From a checkpoint of a small transformer trained on Wikipedia.
Size: 3 heads of 32, vocabulary 1771, 1.5M parameters.
Each number is 128 + 24 x the weight over its row's rms, rounded and kept within 0 to 255. Layers, rows and columns count from 0. The size above them is the row's rms in percent of the matrix's.

# layer 2 attention query, 96x96, rms 0.232, rows 0-31, columns 0-95
size [ 92 101  97  90 104 103 116 114 105 108  84 119  91  84  93  92  92  94  96  99  93  98 112 110 105 105 102 100  97 110  97 105]
[[145 160 122 148 153 133 118  80 108 147 114 134 130 166 115 133 145 104 151 157 171 141 131 110 122 123  97 100 141 109 169 121 120 100 111 118 110 130 126 157 144 106 167 133 128 103 150 121 169 127 158 128 124 154 170 137 157 123  88 169 151 132 107 143 138 118 135 116  98 107 142 130 141 102 130 119 157 109 123 115  98 158 151 136 111  82 102  91 123 156 166 149  53 150 174 159]
 [122 137 174 151 183 135 119 125 114 147 109 123 178 152  93 106 179 139 148 110 111 165 138 130 118 119 120 121 128 117 139  99 117 111 109 149 133 133 136 193 126 108 177 130 115 101 141 120 187  98 172 120  93 134 129 170 113 124  96 152 134 100 159 128 134 135 127 103  86  97 159 111 116 136 132 109 144 124 123 148 103 155 130 145 103 141 140 135  87 160 148 137 136 143 175 138]
 [115 106 112 119 107 123 136 173 138 138 155 133 123 132 108 127 131  72  66 118  84 138 137 149 145 155 139 160 127 132  91 121 169 165 151 145 118 139  98  82 114 166 118 160 112 163 101 154  97 109 110 110 109 128 107 105 151  78 145 138 107 121 146 118 124 144 104 108  86 128 122 111 105 140 139 148 109 171 143  94 150 131 111 101 119 162 159 149 129 107 120 115 118 106 118  72]
 [126 136 135 123 138 137 115 110 123 126 131 119 149 101  77 147 114 152 156 164 113 124 143 129 129 129 113 118 160  86 127 141  80 139 120 137 133 112 136 146  86  76 148 139 123 115 116 102 190 120 167 153  54 155 110 137 166 139 138 122 151 130 133 135 170 107 162 115 106 105 146 101 158 153 163 140 111  97 105 147 154 154 159 153 131 126  94 123 115 149 136 103  99 175 118 141]
 [129 121  93 119  69 133 123 152 120 135 152 151  97 139 125 144 107  92 114 140 108 121 178 120 160 154 135 154 156 127 101 154 167 164 137 119 126 129 130  71 107 134 142 133 101 149 125 174  98 136 125 160 129 112 102 126 154 106 178 121 122 120 139 111 152 139 112 119 151 178 109 121 110 141 139 146  97 134 129  88 177 122 125 114 135 163 157 142  96  82 114  91 152 131  87 117]
 [116  94 122 123 142 121  99  96 117 120 122 125 130 141 131 135 105 168  97 119 139 130 123  77 129 169 101  93 141  96 157 121 127 115 137 143 126 131 108 145 119 118 141 103 127 146 143 143 140 121 141 106 106 178 167 146 143 125 114 155 119 129 124 151 117 147 158  89 109  98 138 106 124 130 112 148 118  95 118  79 142 154 222 139 134 110 104 104 112 173  87 118  97 170 160 162]
 [106  88 170  69  92 119 123 120 118 113 125 128 121 136 110 130  93 106 108 150 145 134 114 146 124 176 111 137 157 128  68 134 141 141 113 138 131 104 111  92  79 146 110 170 132 129  82 151 158 123 159 134 137 101 114  83 132 119 175 152 135 165 136 131 115 128 157  93 115 149 142 100 120 133 134 145 112 157 126  87 160 125 148 155 159 123 153 145 111 135 115  92 161 144  89 130]
 [148  92 108 160 169 143 112 142 131 130 119 116 139 167 162 128 141  84 137 132 139 124 130 126 169 154 140 119  92 105 143 114 141 137 137  95  98 140 139 158 122 127 161 115 113 113 165 142 161 143 133  87  69 164 153 165 142 124 125 143 154 136  92 175 168 146 125 140 103 116 109 119 127 191 136 174 123  97 129 106 154 153 139 135 115 130 114 104 103 154 134 119 128 189 131 137]
 [122 189 170 143 175 139 162 122 155 142 120  93 147 116  98  71 121 141 137 159 177 151 156 113  98 130  99 119 142 135 145  84 130 101 109 127 125 150 133 146 131 104 143 104 158 109 164  79 168 128 120 128 134 119 117 146 110 146 100 126 116 105 126 112 102 145 135 104 125  84 128 130 127 156 118 127 123 131 128 154 102 131 152 148 114  94 113 127 124 127 153 176 127 143 200 131]
 [149 124 153 154  97 137 152  87 123 107 138 101 159 142 116 153 107 161 138 157 145 124 115 148 119 124 146 131 133 100 135 129 146 138 160 173 160 121 159 120 121 147 157  86 136 111 126 196 173 149 114 156 147 100 111 164 144 135 111  95  92 104  92 107 143  99 136 144 160 127  98 142 117 107 128 138 157 143 101 150 112 136 120 156 174 154 159 151  95 128 158 158 111 149 140  86]
 [127 143 130 105  96 160 152 150 179 123 135 145 147 162 151 104 160 103 136 124 123 140 101 153 133 149  97 109 133 125 163 143 122 102 144 124 121 150 132  78 109 167 110 128 126 155 119  96 104 105 138 127 108 141 152 123 113 110 169  56 141 115 111 156 116 119 141 154 164 183 136 115 144 145 159 147 160 140 161 149  99 151 160 154 156 138  93 149 113 132 160 100 124 127 123  83]
 [128 127  88 113  99 100 111 103 146 110 148 118 122 119 125 134  98 143 144 158  99 112 173 110 154 158 145 158 107 154 156 124  83 142 166 129 136 164 126  84 170  94  93  97 115 140 136 148 156 112 102 165 125 100  86 130 106 118 133 141  71 121 136 107 132 136 144  76 128  91 102 104 125  91 145 136 152 113 122 140 139  96 129 123 146 131 135 114  85 108 161 130 179 138 125 131]
 [121 108 128 121 127 104 117 171 113 120 135 114  92  81  98 111 101 153 109 166 148 148 116  99 101 116 155 146 150 136 135 155 103 137 152 149 122 121 134  96 149 132 114  94 111 156 123 146  97 102 155 122 109 103 144 112 143 148 111  76 105 104  92 172 157 122  95 142 140  56 163 109 134  89 107 138 152 124 101 142 100 128 108 142 171 103 127 140 167 112 132 130 126 118  90  99]
 [110 102 145  96 115 131 140 148 128 132 123 103 149 165 117  90 141  84 155 132 154 159 135 114 132 164 128 177  88  79 118 137 104 145 143 135 169 145 116 125 114 162 118 120 126 132 129 120  92 105 121  82 124 133 139 125 146 116 145 131 113 132  98 153  96 154 138 170  96 129 130 105 108 186 123 121 131 137 200 124 116 101 181 121 131 110 118 109 170 130 105 159 103 130 154 102]
 [146 125 157 129 133 143 127 122  98 181 119 142 115 120 138 127 116 182 121  98 141 115  86 110 129  86 130 106 136 134  77 160  97 114  83  95 137 151 125  97 105 115 148 109 125 159 102  80 148 120 120 129 137 118 139 106 118 139 134 114 125 145 146 146  64 120 114 175 179 126 121 134 145 174 145 111 125 126 146 130 143 118 191 136 138  80 118 101 159 123 148 116 127 145 123 158]
 [131 155 161 125 158 142 115 144 103 123 147 151 119 144 126 167 120 122  83 149 106  46 116 118 126  83  95  90 103 152 123 123 151 129 115 108 145 146 118 161 176 124 128 117 126 142 112 106 115 155 141 102 175 107 142  94 129 131 144 108 124 127 128 133 137 134  80 135 161 154 134 159 169 133 119  85  95 171 120 121 135  79 128 142 147 151 164 139 138 109 117 169 132 100 129 113]
 [150 148 104 147 131 108 138 140 136  94 118 152 133 167 174 124 166 130 144 111  91 122 114 113 106 143  83  94 130 150 114 123 140 139 125 108 170  86 148 136 128 133 141 162 149 101 167 132 112 183 115 118 137 143 152 121 118 144  97  96 120  95 140 154 132 123 143 158 146 120  83 113 164 117  85  59 131 131 138 109 101 168 100 115 148 132 116 136 126 102 119 146 103 109 180 140]
 [119 100 110 121  98 164 136 151  93 139 164 164 129 125 129 134 137  82  83  75 103 150 124 133 147 132 128 156 109 163  72 139 163 152 124 122 131 121 132 104 101 175  99 135 120 160  93 142 100 118 107 110 160  93 113 119 132 100 156 126 104  79 146 113 103 140 110 140 121 146 127 107 132 160 141 115 101 169 131 148 162 118 106 109 150 156 161 169 133 103 113 114 136 142 131  96]
 [132  97 119  91  67 122 140 151 111 139 139 115  96 132 127 128 106  85 100 133 138 120 121 124 144 132 167 154  99 157 104 139 131 153 123 138 125 127 124  80 130 158  94 106 130 170  81 134  69 123 128 118 170 111 126  91 132 111 169 124  90 116 132 108 121 146 107 132 135 156 148 143 101 141 137 121 113 180 140 127 165 100 115  95 152 150 111 139 150  93 146 117 156 141 101  75]
 [154 120 153 120 153 131  88 116 119 131 152 102  96 126 163 115 113 162 158 178 130 105 149 145 133 149  93 107 164  94 169  81 137 105 121 122  98 146 113 153 157  90 160 132 119  99 139 146 143  90 130 136 116 166 153 132 140  95 118 156 148 126 127 117 166 120 124 116  86  72 141 133 125 161 110 134 165  88 128 133 118 137 114 155 122 133 112 142  93 136 156 146  75  97 142 143]
 [129 138 155 139 106 117 112 115 122 130  66 143 133 100 179 137 126 154 133  74 172 130 124 113  91 122 145  86 112 134 155  93 112 141 108 137 160 142 131 150 139 101 117 129 146 131 122 131 135 115 138 124 149 120 141 120  66 142 102 155 118  80 170 116  93 158 164 108 125 151 144 124 131 115  84 159 148 125 136 113 101 139 172 115 125 114 143 136 128 106  86 154 128 161 170 171]
 [115 151  94 141 156 123 133 125 135 109 149 109 119  97 136 117 112 168 142 132 105 118 150 114 124 131 112 139  96  74 147 102 113  83 101 134 127 134 132 143 154 122 137 169 101 125 133 142 195 122 111 151  98 166 135 156 157 144 113 110 108 109 104 135 163  95 116 106 106 101 103 126 151 125 124 195 169  89 140 105 128 106 149 165 125 131 131  84 102 147 119 114  94  81 143 125]
 [ 88  57 128  82 127 127  98  98 124 119 125 133 125 121 116 136  93 126 113 109 146 127 118 187 153 185 136 121  96 117 140 133 127 147 129 115 146 118 102 101 131 131 117 123 108 158 114 149 163 112 122 145 126 177 132 111 157 121 104 159 136 140  92 151 120 125 104 119 113 139 102 118 132 156 107 177 145  87 144  95 158 114 143 148 121 142 119  79 111 188 129 102  98 144 105 140]
 [140 119 100 139  56 119 139 129 147 132 139 158 176 136 122 113 103  96 144  93 122 128 162 147 132 154 103 138 124 125 139 116 127 107 121 122 115  99 133 160 112 133 133 149 112 143 161 132 146 143 143 102  67 157 111 168 166 123 111 123 169 158  63 156 162 115 146 141 152 117 123  52 129 155 129 137 117 125 132 164 113 127 162 125  97 139 130 108 133 156 149 158 115 116 117 138]
 [147 133 174  97 147 129 120 140  96 126  96  96 132 148 154 102 164 165 130 167 165 133  97 156 144 111  91  92 115 101 144  95 160 130 153 118 132 141 163 108 153 135 136 137 139 103 123 116 127 130 120 141 158 137 170 144 115 183  88 128 126 119 114 133  99  88 135 128 106  46 141 157 102  96 112 117 133 113 143 135 123 142 121 130 138  95 127 130 113 127 119 167  91 141 169 143]
 [153 144 114 131 140  96 152 114 110 145 135  96 133 154 138  93  80  90 157 136 134 121 121 154 170 160 191 144  85 154  96 145  85 175 133  99 137 130  95  82 104 135 132 121 109 134 130  98 153 126 135 132 102 126 142 106 117 143  77 160 128 125 109 130 155 105 112 138 102 149 117 128 140 165 162 136 128 153 142 110 173  92 107 136 128 135  92 113 151 125 158 117 151 133  92 118]
 [181  82 162 148 106 136 117 148  89 124  93 146 113 158 152  97 112 115 127 151 139 167 156 156 150 110 105 126 124 124 162 103 163 120 134 143 153 127 132 142  95  98 144  70 120  97 117 147 115 133 141 105 110 117 131 121  99 108 133 147 112 147 139 112 122 155 141 126 141 125 141  73  68 164 163 145 101 107 148 102 160 137 142 113 170 122 143 112 119 114 119 143 142 161  91 160]
 [111 143 141 143 178 142 154 141  87 140 116 126 146 107 126 123 169 142 136 118 150 129 120 135 139 114  88 114 152 147  93 152 141 149 117 130 145 133 127 147 142 111 126 170 105  91 103 102 160 142 127 115 131 155 129 160 135 143 103  90 126  87 148 150 126 172 126 147 126 114 120  73 156 163 129 156  76 115 120 154 144 136 127 152 128 115 164 117 130 153 163  81  99 192  96 160]
 [132 138 115 106  94 140 158 121 115 106 114 104 116 104  91 161 130 133 115 159 108 119  99 123 137 152 157 171 110 150 162 131 145 134 168 177 186 111 115  81 142 165 110 113  96 177  93 127 129 109 156 118 129  93  93 146 147 157  92 119  89 132 135 130 155  97 150 137 165 120 131 118 120  72 152 107 151 152 138 177 103 128 121 125 135 117 129 145 114 108 123 117 140 126 155 112]
 [121 170 139  72 148 141 146 143 105 125 156 101 138 165 110 128 132 158 106 111 127 102  86 135 124 113  99 157 103 129  95 138 136 104 111 125 148 152 102 139 170 151 106 119 170 142  87 110  91 123 122 117 162 176 158 169 135 196 144  88 116 124 134 116  98 133 141 127 147 133 128 138 178 120 119 105  99 136 163 121 160 131 110 123 105 123 112  91 119 117 148 104 102 156 146 135]
 [142 159 162 139 118 152 104 108 133 148 136 132 142  76 139 132 144 152 127 133 139 118 135 159 119  63 142 146 172 147 109 115 163 123 121 141 171 135 127 127  80 123 141 129 101 123 114 138 172 132 128 134 159 161 104 100 166 137 107 136  72 130 182 107  91 101 116 175 164 127 102 147 123 142 154 110 130 124 114 148 113 112 140  90 132  96 140  82 146 108 117 166 109 130 112 118]
 [ 58 110 170  93 115  95 105 119  80 139 157 130 127 136 138 150 127 169  93 132 113 125 115 133 112 156 131 122 144 106 116 159 123 113 129 166 145 157 101 112 141 156 101  92 115 148  94 119 108 105 127 170 150 140  90  96 143 119 153 136  86 174 119 130 115 157  88 133 118 113 122 166 164  78 119 136 137 147 108 155 138 127 123 104 140 137 103 127 130  96  98  97 137 162 127 135]]
# layer 2 attention key, 96x96, rms 0.228, rows 0-31, columns 0-95
size [105  91  76  95  93 100 123 119 114 119 103 105 100  85  83  98  89  89  86  96  91  88  98 101  89 118  95 107  98 114 103 106]
[[109 129  98  96 114 115 134 113 153 126 180 109  99 114  72  92  88  95 115  87  94 112 133 142 140 130 130 181 136 117 140 135 140  84 110 116 120 183 123 108  95 143 134 153 101 159  79 112 133 124 119 133 105 140 142 146 155 116 107 153 141 150 109 111 119 131 133  87  95 133 151 128 116 145 149 192  83 158 102 129 137 128 163 150 131 122 148 114 132  96 149 110 127 129 119 105]
 [156 124 103  85 129  67 183 128 145 118 154 111 128 162  68 124 120 128 150 100 141 125 116 133 134 113 140 141 153 113 143 106  81 120 141 126 181 135 138 126 100 119 135 117 114 108 148 119 140 145 108 139 115 123 154 139 126 146 110 132  98 106 152  93 124 119 173 104 111  96 130 142 131 107 147 109  68 162 104 148  91 148 110 150 184 166 136 100 139 130 160 155 125 122 141 101]
 [119 147 154 187 113 148 138 140 110 117 116 131 127 107 176 149 163 140 173 132 106 106 155 108  99 137 127 144  90 157 112 127 111  99 115 164 109 173 132 162 128 138 144 110 121 104 139 144 163 104 165 119 130 117  89 105 137 107 149 158 144 111 158 132 155 109 111 146  37  89 127 112 151  96 123 103 149 134 140 110 109 113 140 127  97 122  99 135 142 146 118 114 169 144 126 124]
 [128 149 102 121 132 114 155 124 170 118 159 129  95 113 137 149 129  91 106  76 128 145  97 100 167 127 187 136 131 115 151 122 179 127 123 100 104 132 113 143 151 128 126 148 132 132 123 138 143 121 162  92 121 136 140 180 126 113 132 141 143 164 124  84  99 110 171  64 124 125 151 123 146 149 118 133  88 146 113 159 108 102 162 164 151 159 145 117 133 138  99  84 155 141 132 117]
 [128 113 144 145 135 180  96 162 111 119 138 130 130  93 157 101 139 165 106 176 112 126 133 143 113 127 121 141 108 162  83 163 176  92  97 129 103 117 123 114 136 137 119 113 168 143 141 168 146 115 161 140 113  96 102 100 138 124 147 145 156 171  88 154 134 105 127 123 112 133 133  99 108 133  96 100 143 127  99  97 119  70 125  94 102 119 115 138 149 136  94  96 122  97  93 140]
 [146 117  85 121 104  94 134 102 164 172 138 140  86 151 134 117 102 109 141 117 152 143 155  76 172 167 182 110  79  59 165 114 158 163 132 151 152 125  93 103 131 108 116 145 130 121 133 112 114 168 131 124 138 174 124 152 117 123 112 142  89 158 147 127 115 112 167  93 118 134 156 116 125 129 119 111 124 117 112 147 124 137 146 119 159 140 119 135 137 114 143 111 124 157 103 132]
 [144 137 130 168 144 155 119 100 142 160 109 140 158 110 112  83 121 103 163 154 112 124 139 141  91 157 137 107 144 131 125 130 140 110 106 117 186 114 159 150  99  53 155 159 118 138 132 145 150 129 167 116 132 141 107  89 124 126 139 146 128 152 119 133 120  79 146 152  74 142 135 100 108 132  93 123 125 126 130 106  95 142 160 106 111 110  92 111 115 103 140 135 139 147 160  73]
 [191 127  83 164 134 116 149 117 142 134 147 147 121 140 119 107 121 107 148 131 113 121 128  85 157 150 153 145  86 137 133 129 187 150 123 174 126 127  80 138 158 119 143 163 122  97 135 152 147 108 132 107 125 180 146 129 124 137 121 140 121 146 137 130 111 118 163  78  76 142 132 102 125 143 107 110 114 147  85 135  79  74 142 150 139 141 139 109 135 154 154 107 148 144 128 158]
 [141 120 127  97 154  81 180 141 177 122 121 112 100 144  98 135 100 132 122 114 126 122  99 168 166 128 164 144 157 119 128 109 127 147 139 145 168 151 151  76 119 150  94 128 123 101 148 119 116 170  88 165  85 122 132 146  95 124 134 142  91 109 131 114  95 132 160 101 146 124 150 180 153 134 152 158  97 145 146 124 114 154 122 129 121 128 146 112 138 116 168 158 133 129 129  85]
 [123 122 141 115 139 184  99 128 130 122 140  91 173 128 151 124 125 129 124 112 146 184 136 115 112 119 125 137 139 131 132 143  76 121 115 105  87 175 108 132 136 133 126 101 101 170 129 123 197 106 121 125 136 140 136 129 127 108 135 124 120 171  80  89 169 142 118 142 133  92 108 118  89  99 101 132 126 128 118 140  97 131 152  99 125 135 134 123 125 126 161 161 165 144 110  57]
 [199 161 124 126 122 145 101 104 136 110 121 159 123 139 130 163 120 159 147 117 159 178 131 127 138 132 101 145 115 166 104 146 152 105 105 141  96 115  91 161 120 151 153 132 136 143  97 122 171  96 108 125 131 134 133 112 131 140 155  96 140 193 121 137 109 163 121 169 143 145 103 117 105 109 106 147 126 166 146 129 144  94 165 142 123 137 138 150 103 169 101 136 164  96 146 103]
 [152 116 138 146 122 138 116 161 129 141 154 125 153 117 128 140 126 122 125 137 117 143 110 115 134  90 162 167 121 134 100 130 122 153 109 112 121 129 135 124 171 129  97 163 146 160 190  91 143 115  88 132  91 115 148 144  93 152 127  86 158  97 101  95 124 157 154 103 185  94 164 124 153 106 117 153 135 135  81 148 141 111 122 116 160 137 139 137 121 167  71 127 112 108 105  93]
 [ 88  98 121 142 119 146 110 106 105 117 128 149 143 127 115 150 175 136 100 124 130 155 152  99 172 164 165 101 127 118 148 123 158 118 105 107 155 134 174 112 126  96 132 127 137 113 168 125 102 134 130 109 102 144 102 127  93 143 154  85 119 103 157 148 104  99 131 122 199 114 128 141  95 122 116 156 143 130 152 171 109 151 160 127 109 164  97 162 114 100 111 135 143 160 111  87]
 [136 150 100 115 144 132 130 124 108 129 106 109 121 133 119 160 137 136 152 154 121 145  84 124 149 119  92 110  95 106  93  98 115 156 143 140 141 143 187  93 101 147 130 104 152 115 122  98 140 122 111 167 112 159 151 136 110 131 136 102 108  92 169 111 134 163 117  98 118 134 128 178 141 110  82  84  78 130 143 159 115 111  88 135 134 121 134 119 137 158 172 108 168 135 177 110]
 [136 125 157  74 127 134  98 137 107 129 117 156 127 117 153 119 129 144 118 156 153 119 120 149 152 129 126 118 163 128 144 133 168 162 111 119 122  97 139 136 155 174 133 138 129 134  85  79 115 144 163 131 121 130 118 167 163 137  91  91 148  97 131 161  73 149  96 117 154 143 115 163 135 154 153 145 105 128 165  58 154 149 119 137  99 169 157 142  89 137 129 115 132 140 119 139]
 [102 109 146 112 145 114  85 136  88 118 124 133 138 142 132 133 168 116  98 157 119 115 116 172 129  95  91  89 145 148 151 109 127 138 109 126 142 100 127 107 131  99  99 109 121 148 105 137  88 138 133 116 125 106 136 132 133 132 149 131 129  97 113 137 145 143  92 118  75 155 153 105 128 113 144 151 138 125 180  83 129 149 126 139 114  65  92  80  85 127 138 162  69  88 122 130]
 [170 141  93  75 166  91 126 102 150 147 132 131 142 146  59 107 134 127 122 129 133 145 113 114 155 105 144 148 152  96 113 110 143 116 137 131 130 145 118 122 101 123 149 155 131 101 139 122  90 152  97 137 100 140 138 141 125 121  94 171 123 102 139  88 146 149 159 125 112 127 167 116 153 129 180 160  72 100 107 151  91 167 103 141 146 159 138 127 137 119 153 136  85 115 141 126]
 [111 163 156 212 127 118 137 126  96 129 135 140 129 115 128 131 137 167 161 144 120 108 145 132 103 116 102 136 145 155 167 134 133  75 100 120 129 157 120 168 120 109 148  79 110 158 143 151 137  92 166 100 127 102 116 112 103  87 131 153 145 113 163 118 146 106  73 163  84 115 131  86 126 110 152 132 127 122 104  97 129 114 145 137 118 142  90 106 112 133 145 156 129 116 134 120]
 [ 86 158 172 164 136 166 100 136  94 139 117 172 132  86 156 149 124 143 148 157 130 108 140 138 122 114  89 151 124 140  95 159 153  89 127 128 103 160 114 176 136 130 137  83 127 134 136 125 161  98 156 102 134 117 133 104 138 101 122 134 145 147 108 177 143 122  85 131 117 115 133 102 129 160 123 131 133 120  92  86 133 101 146 116  69  90  98 161 145 147 125 107 132 112 131 136]
 [164 120  82  68 144 136 133 118 166 139 175  80 123 140 109  84 120 138 120 114 136 154  83 113 175 126 116 156 131  89 123 100 184 110 131 137 106 154 136  80 138 108 148 123 151 129 131 140 166 120 131 135 142 142 132 124 107 117 116 105 115 160 134  92 121 124 164  87 127 146 160 145 123 137 135 140 128 125 108 163 117 114 110 138 134 179 145 113 173 113 153 163 149 103 141 131]
 [140 115 119  90 123 151 137 101 107 116 118 135 140 131 106 128  79  80 127 120 141 141 153  90  96 154 131  97  92 117 118 119  90 169 136 128 147 131 125 112 112 132 107 182 121 117 139 113  85 185  95 149 104 150 118 119 125 117 100 157  95 105 153 153 149 141 158 144 128  96 134 160  93 130 127 129 152 138 123  98 134 160  99  94 162 124 122 161 105 120 170 137 101 180 155 125]
 [160 137  67 133 135  90 138 119 171 123 144  99  85 156 154 105 128 113 122 138 103 144 113  81 159 140 140 140 145  66 120  99 121 144 148 158 139 117 107 177 117 124 140 156 112  69 157 152 157 137 152 146 138 118 144 173 103  97 147 144  99 139 167 105 106 128 128  93 102 147 146 143 117 136 121 151 145 140  94 139 128 135 181 139 152 123 139 110 152 123 143 120 118 107 143 116]
 [164 148 118 110 102 111 109 110 143 146 126 134  99 108 129  96 127  90 147 157 153 114 128  99 178 155 186 152 127 113 153 123 165 168 136 130 155 111 111 142 125  99 155 146 144  85 111 164 130 131 137 110 170 181 134 108 175 127 124 140 120 157 149 148  69 112 158  98 142 156 156 123 138 107 114 127 137 136 104 159 147 128 145 139 161 121 143  97 174  95 140 134 108 142 133 126]
 [126 160 136  93 105 179 140 107 153 117 117 125  93 111  93 110 113 122 145 144 139 117  96 147 103 121 100 134 126  98 105 160 126 105 125 125  99 160 114  80 130 141 115 118 132  88  82 138 125  96 123 119 163 186  80 125 146 142 154 126 168 186 115 147  91 112 124 153 126 111 115 129 145  87 103 101 112 143 154 146 112  86 117 119 127 124 141 108 136 177 142 161 128 101 118 143]
 [119  83 113 175  99 140 100 118  96 126 124 151 121 132 179  88 159 172 145 141 112 114 116 130 161 147 134 162 120 112 139 134 103 150 154 104 112 199 113 179 153 142 140 113 113 141 115 125 131 156 128 109 110 149 119 113 120 116 113 127 113  91  87 121 116 159  96 118 135  79 109 117 128 151 144 189 145 108 138 144 128 138 146  83 159 130 146  83 129 155 118 133 122 142 120 140]
 [141 139 131 133 108 170 135 128  84 132 128 166 158 115 103 115 145 176 148 132 128 144 137 101 160 128  92 115 168 135 143 144 154 153 134  99  73 113  76 157 143 143 122 137 131 144 112 138 153  86 153 121 115 131 137  79 133 139  96 120 140 111 153 139  87 151 141 123 139 152 124 131 116 147 124 110  98 119 106 155 101  94 140 132 123 134 164 116 127 177 100  82 125 154 135 198]
 [113 123 138 101 125 120 122 102 110 101 138 168 108 117 152 121 137 102 183 154 125 164  99 137 136 104 121  99 128 132 117 110 168 153 116 110 162  88 115 163 167 139 119 103  97 132 121 145 125 140 136 135 118 183 106 111  84 190  94 132 126 125 146 111 139 105 156 116 125 113 120 114 146 161  66 135  94 115 111 109  88 140 152 136  97 142 105 121  71 133 119 140 146 141 157 109]
 [134 118 150 182 102 101 156 157 135 100  94 117  97  98 132 125 118 131 115 117 164  90 133 126 152 112 163 115 127 126 119 136 163 116 121 122  98  98 116 139 180 137 132 132  68 127 138 128 133 133 176  90 143 119 151 126 145 140 140 121 112 136 144  86 126 106 143 126 167 121  97 146 115 115 155 143 157 163 121 125 123  80 121 179 153 120 177 107 127 139 143 101 193 147 141 143]
 [ 95 107 106 123 133 163 122 127 130 150 118 101 114 107  89 157 152 112 111 102 108 125 108 106  93 113 124 102 137 116  87 126  98  90  99 114 152 149 134 133 129 108 103 146 146 171  80 106 133 155  83 171 133 114 123 150 115 114 149 111 139 131  83 122 124 117 127 133 102 101 113 192  96 151 136  95 124 126 169 161 121 162 135 107 150 185 109 133 106 125  90 137 149 114 154 104]
 [134 167 145 134 104 133 134 145 113  84 125 122 118 127 182 142 150 128  77 100 151 124 100 184 122  86 125  92 106 119 127 157 122 115 120 114 152 147 129 107 109 169 112  97  99 134  76 124 161 108 144 130 148  85 127 136 144 135 107 112 187 131  98 131 121 167  94 110 129 127 115 141 139 151 152 140 150  99 139 146 136 114 133 141 118 108 132  74 150 195 111 120 141 117 129 131]
 [ 91 142 131  64 168 146 140 170 122 131 104  92  98 117 141 118 147 140 144 137  83  92 145 108 119  51 115 129 161 125 106 111 134 134 137  99  87 127 149 139 103 155 107 140 114 129 130 107 117 159 167 150 159 104 120 164  93  89 114 136 130 141 110  91 115 139 139 106 125 112 129 155 116 166 152 141 145 122 133  93 160 163 114 123 134 138 135 155 101 166 121 137 130 144 108 153]
 [157 102 133 120 185 118  98  81  93 136 112 103 136 122 114 115 108 125 127 141 144 172 143 130 123 133 141 115 108 124 181 131 123 142 159  91 145  54 154 137 132 128 142  97 132 127 131 127  91 111 132 130 179 124 142 105 165 134 125 133 119 130 134 111 160 123 127 147 189 119 137 145  95 128 153 151 139 107 117 105 161 145 125  92 144  96  83 119 142  96 106 170 122  88 120 103]]
# layer 2 attention value, 96x96, rms 0.256, rows 0-3, columns 0-95
size [101  88  97 101]
[[ 84 133 136 100 147 119 110 140 109 110 168 125 150 173  99 110  71 152 131 134 141 111 144 144 129 172 121 125 156 146  97 164 140 113 122 115 130 143 145 107 101 143 124 125 104 179 127 104 147 116 140 118 111 139 145 142 109 126 123  97 173  95 112  82  94  95 125  99 161 132 142 130 112 118 142 158 109 139 127 129  64 155 147 153 132 122 107 132 131  77 173 106 106  84 153 135]
 [144 125 107 143 107 120 100  99 146 140 110 105 106 168 125 142 111 125 134  90  95 126 175 159  86 135 141 138 173 156 157 122 178 161 121 146 124 160 151 133 138 153 182 154 142 131 126 126 176 163 143  95  93 121 136 137 142 134 149 132 188 138 120 124 154 150 146 147 138 130 137 128  95 134 109 136 122 171  80 159 151 121  96 140 127 126 103 125 147 145 134 166 113  76 129 129]
 [111 117 116 126  80 133 100 131 114  88 174 134 149 117 109 146 108 139 110 146  97 125 125 135 136 154 138 152 139 112 104 118  72  97 141 101 135 197 123 105  88  69 115  95 100 121 100 134 105 113 108 183 122 137 106 121 154 118 149  96 110 171 136 120 136 128 146 108 107 116 135 132 143 120 135 127  82 127 168  98 122 167 153 141 134 106 115  98 120 124 157 101 153 141 158 112]
 [154 122 131 149 168 118  99 150 134 116 143 161 132 158 166 159 113 141 123 135 118 108 144 143 122 136 153 127 182 112 155 108 186 112 160 108 106 165  95 140  95 147 117 118 107  91 135 125  85 103 134 128 105 112 167 151 139 133 143 172 146 115  98 116 136 126 158 122 134 108 110 111 119 135 159 141 162 147 144 108 107 142 147 180 122 170 141 118 105 121 135 134  92 102  64 162]]
# layer 2 attention output (transposed), 96x96, rms 0.197, rows 0-3, columns 0-95
size [110  99 111  98]
[[138  71 159 100 159 110 134 149 158 133 115  99 113 148 146 123 102 126 109 141 116 126 138 159 110 133 110 163  99 129 163 125 110 118 174 142 109 122 105 124 128 120 100 114 107 175 130  88  74 103 149 138 128 121 102 100  67 161 136 156 133 146 120 130 114 157 166 156 120  86 143 137 143  87 121 143 172  75 148 125 113 121 131 107 122 100 120 123 115 134 130 116 100 101 174 115]
 [107 112 167 108 128 144 107 131 129 139 133 135 137 147 146 123 157 142 125 125 135 123 134 109 132 141 110 118 141 112 163 131 174 170 135 119 118 119 131 157 109  86 122 139  82 136 154  85 118 135 196 120 131 157 116 163 165 143 155 123 125 160 122 115 117 121  95 141 148  82 131 109 128 160 126 109 107 132 173 166 150 142 183  55 123 139 132 146  98 118  90 102 130 155 114 166]
 [135 124 140 112 143 122  97 124 182 106 141 192 135 128 154  99  83 117 161 117 138 132 135 161 143 157 122 122 111 128 126 141  83 110 124 114 107  88  89 124 184 173  79 151 158 132 120  96 117 103 111 114 169 131 109 128 138 109 108 151  96  97 115 131 123 151 124 126 133 124  88 172 118 119 122 134 170 125 143  77 108 104 120 127 135 118 173 100 133 105 133 114 155 110 137 134]
 [ 60 103 137 139  87 101 163 112 112 127 136  79 126 170 144  80 120 118 138 121 116 130 116 121 127 182 118 139 104 114 123 155 128 180 129 109 115 127 144  97 133 110 130 105 109 103 142 125 121 105 129 124 128 120 109 119 156 197  96 130 103 130 158 108 129 144 132 135  89 120 151 135 145 141  90 182  93 147 112 130 120 128 172 103 156 152 125 140 114 147 104 101 108 125 149  91]]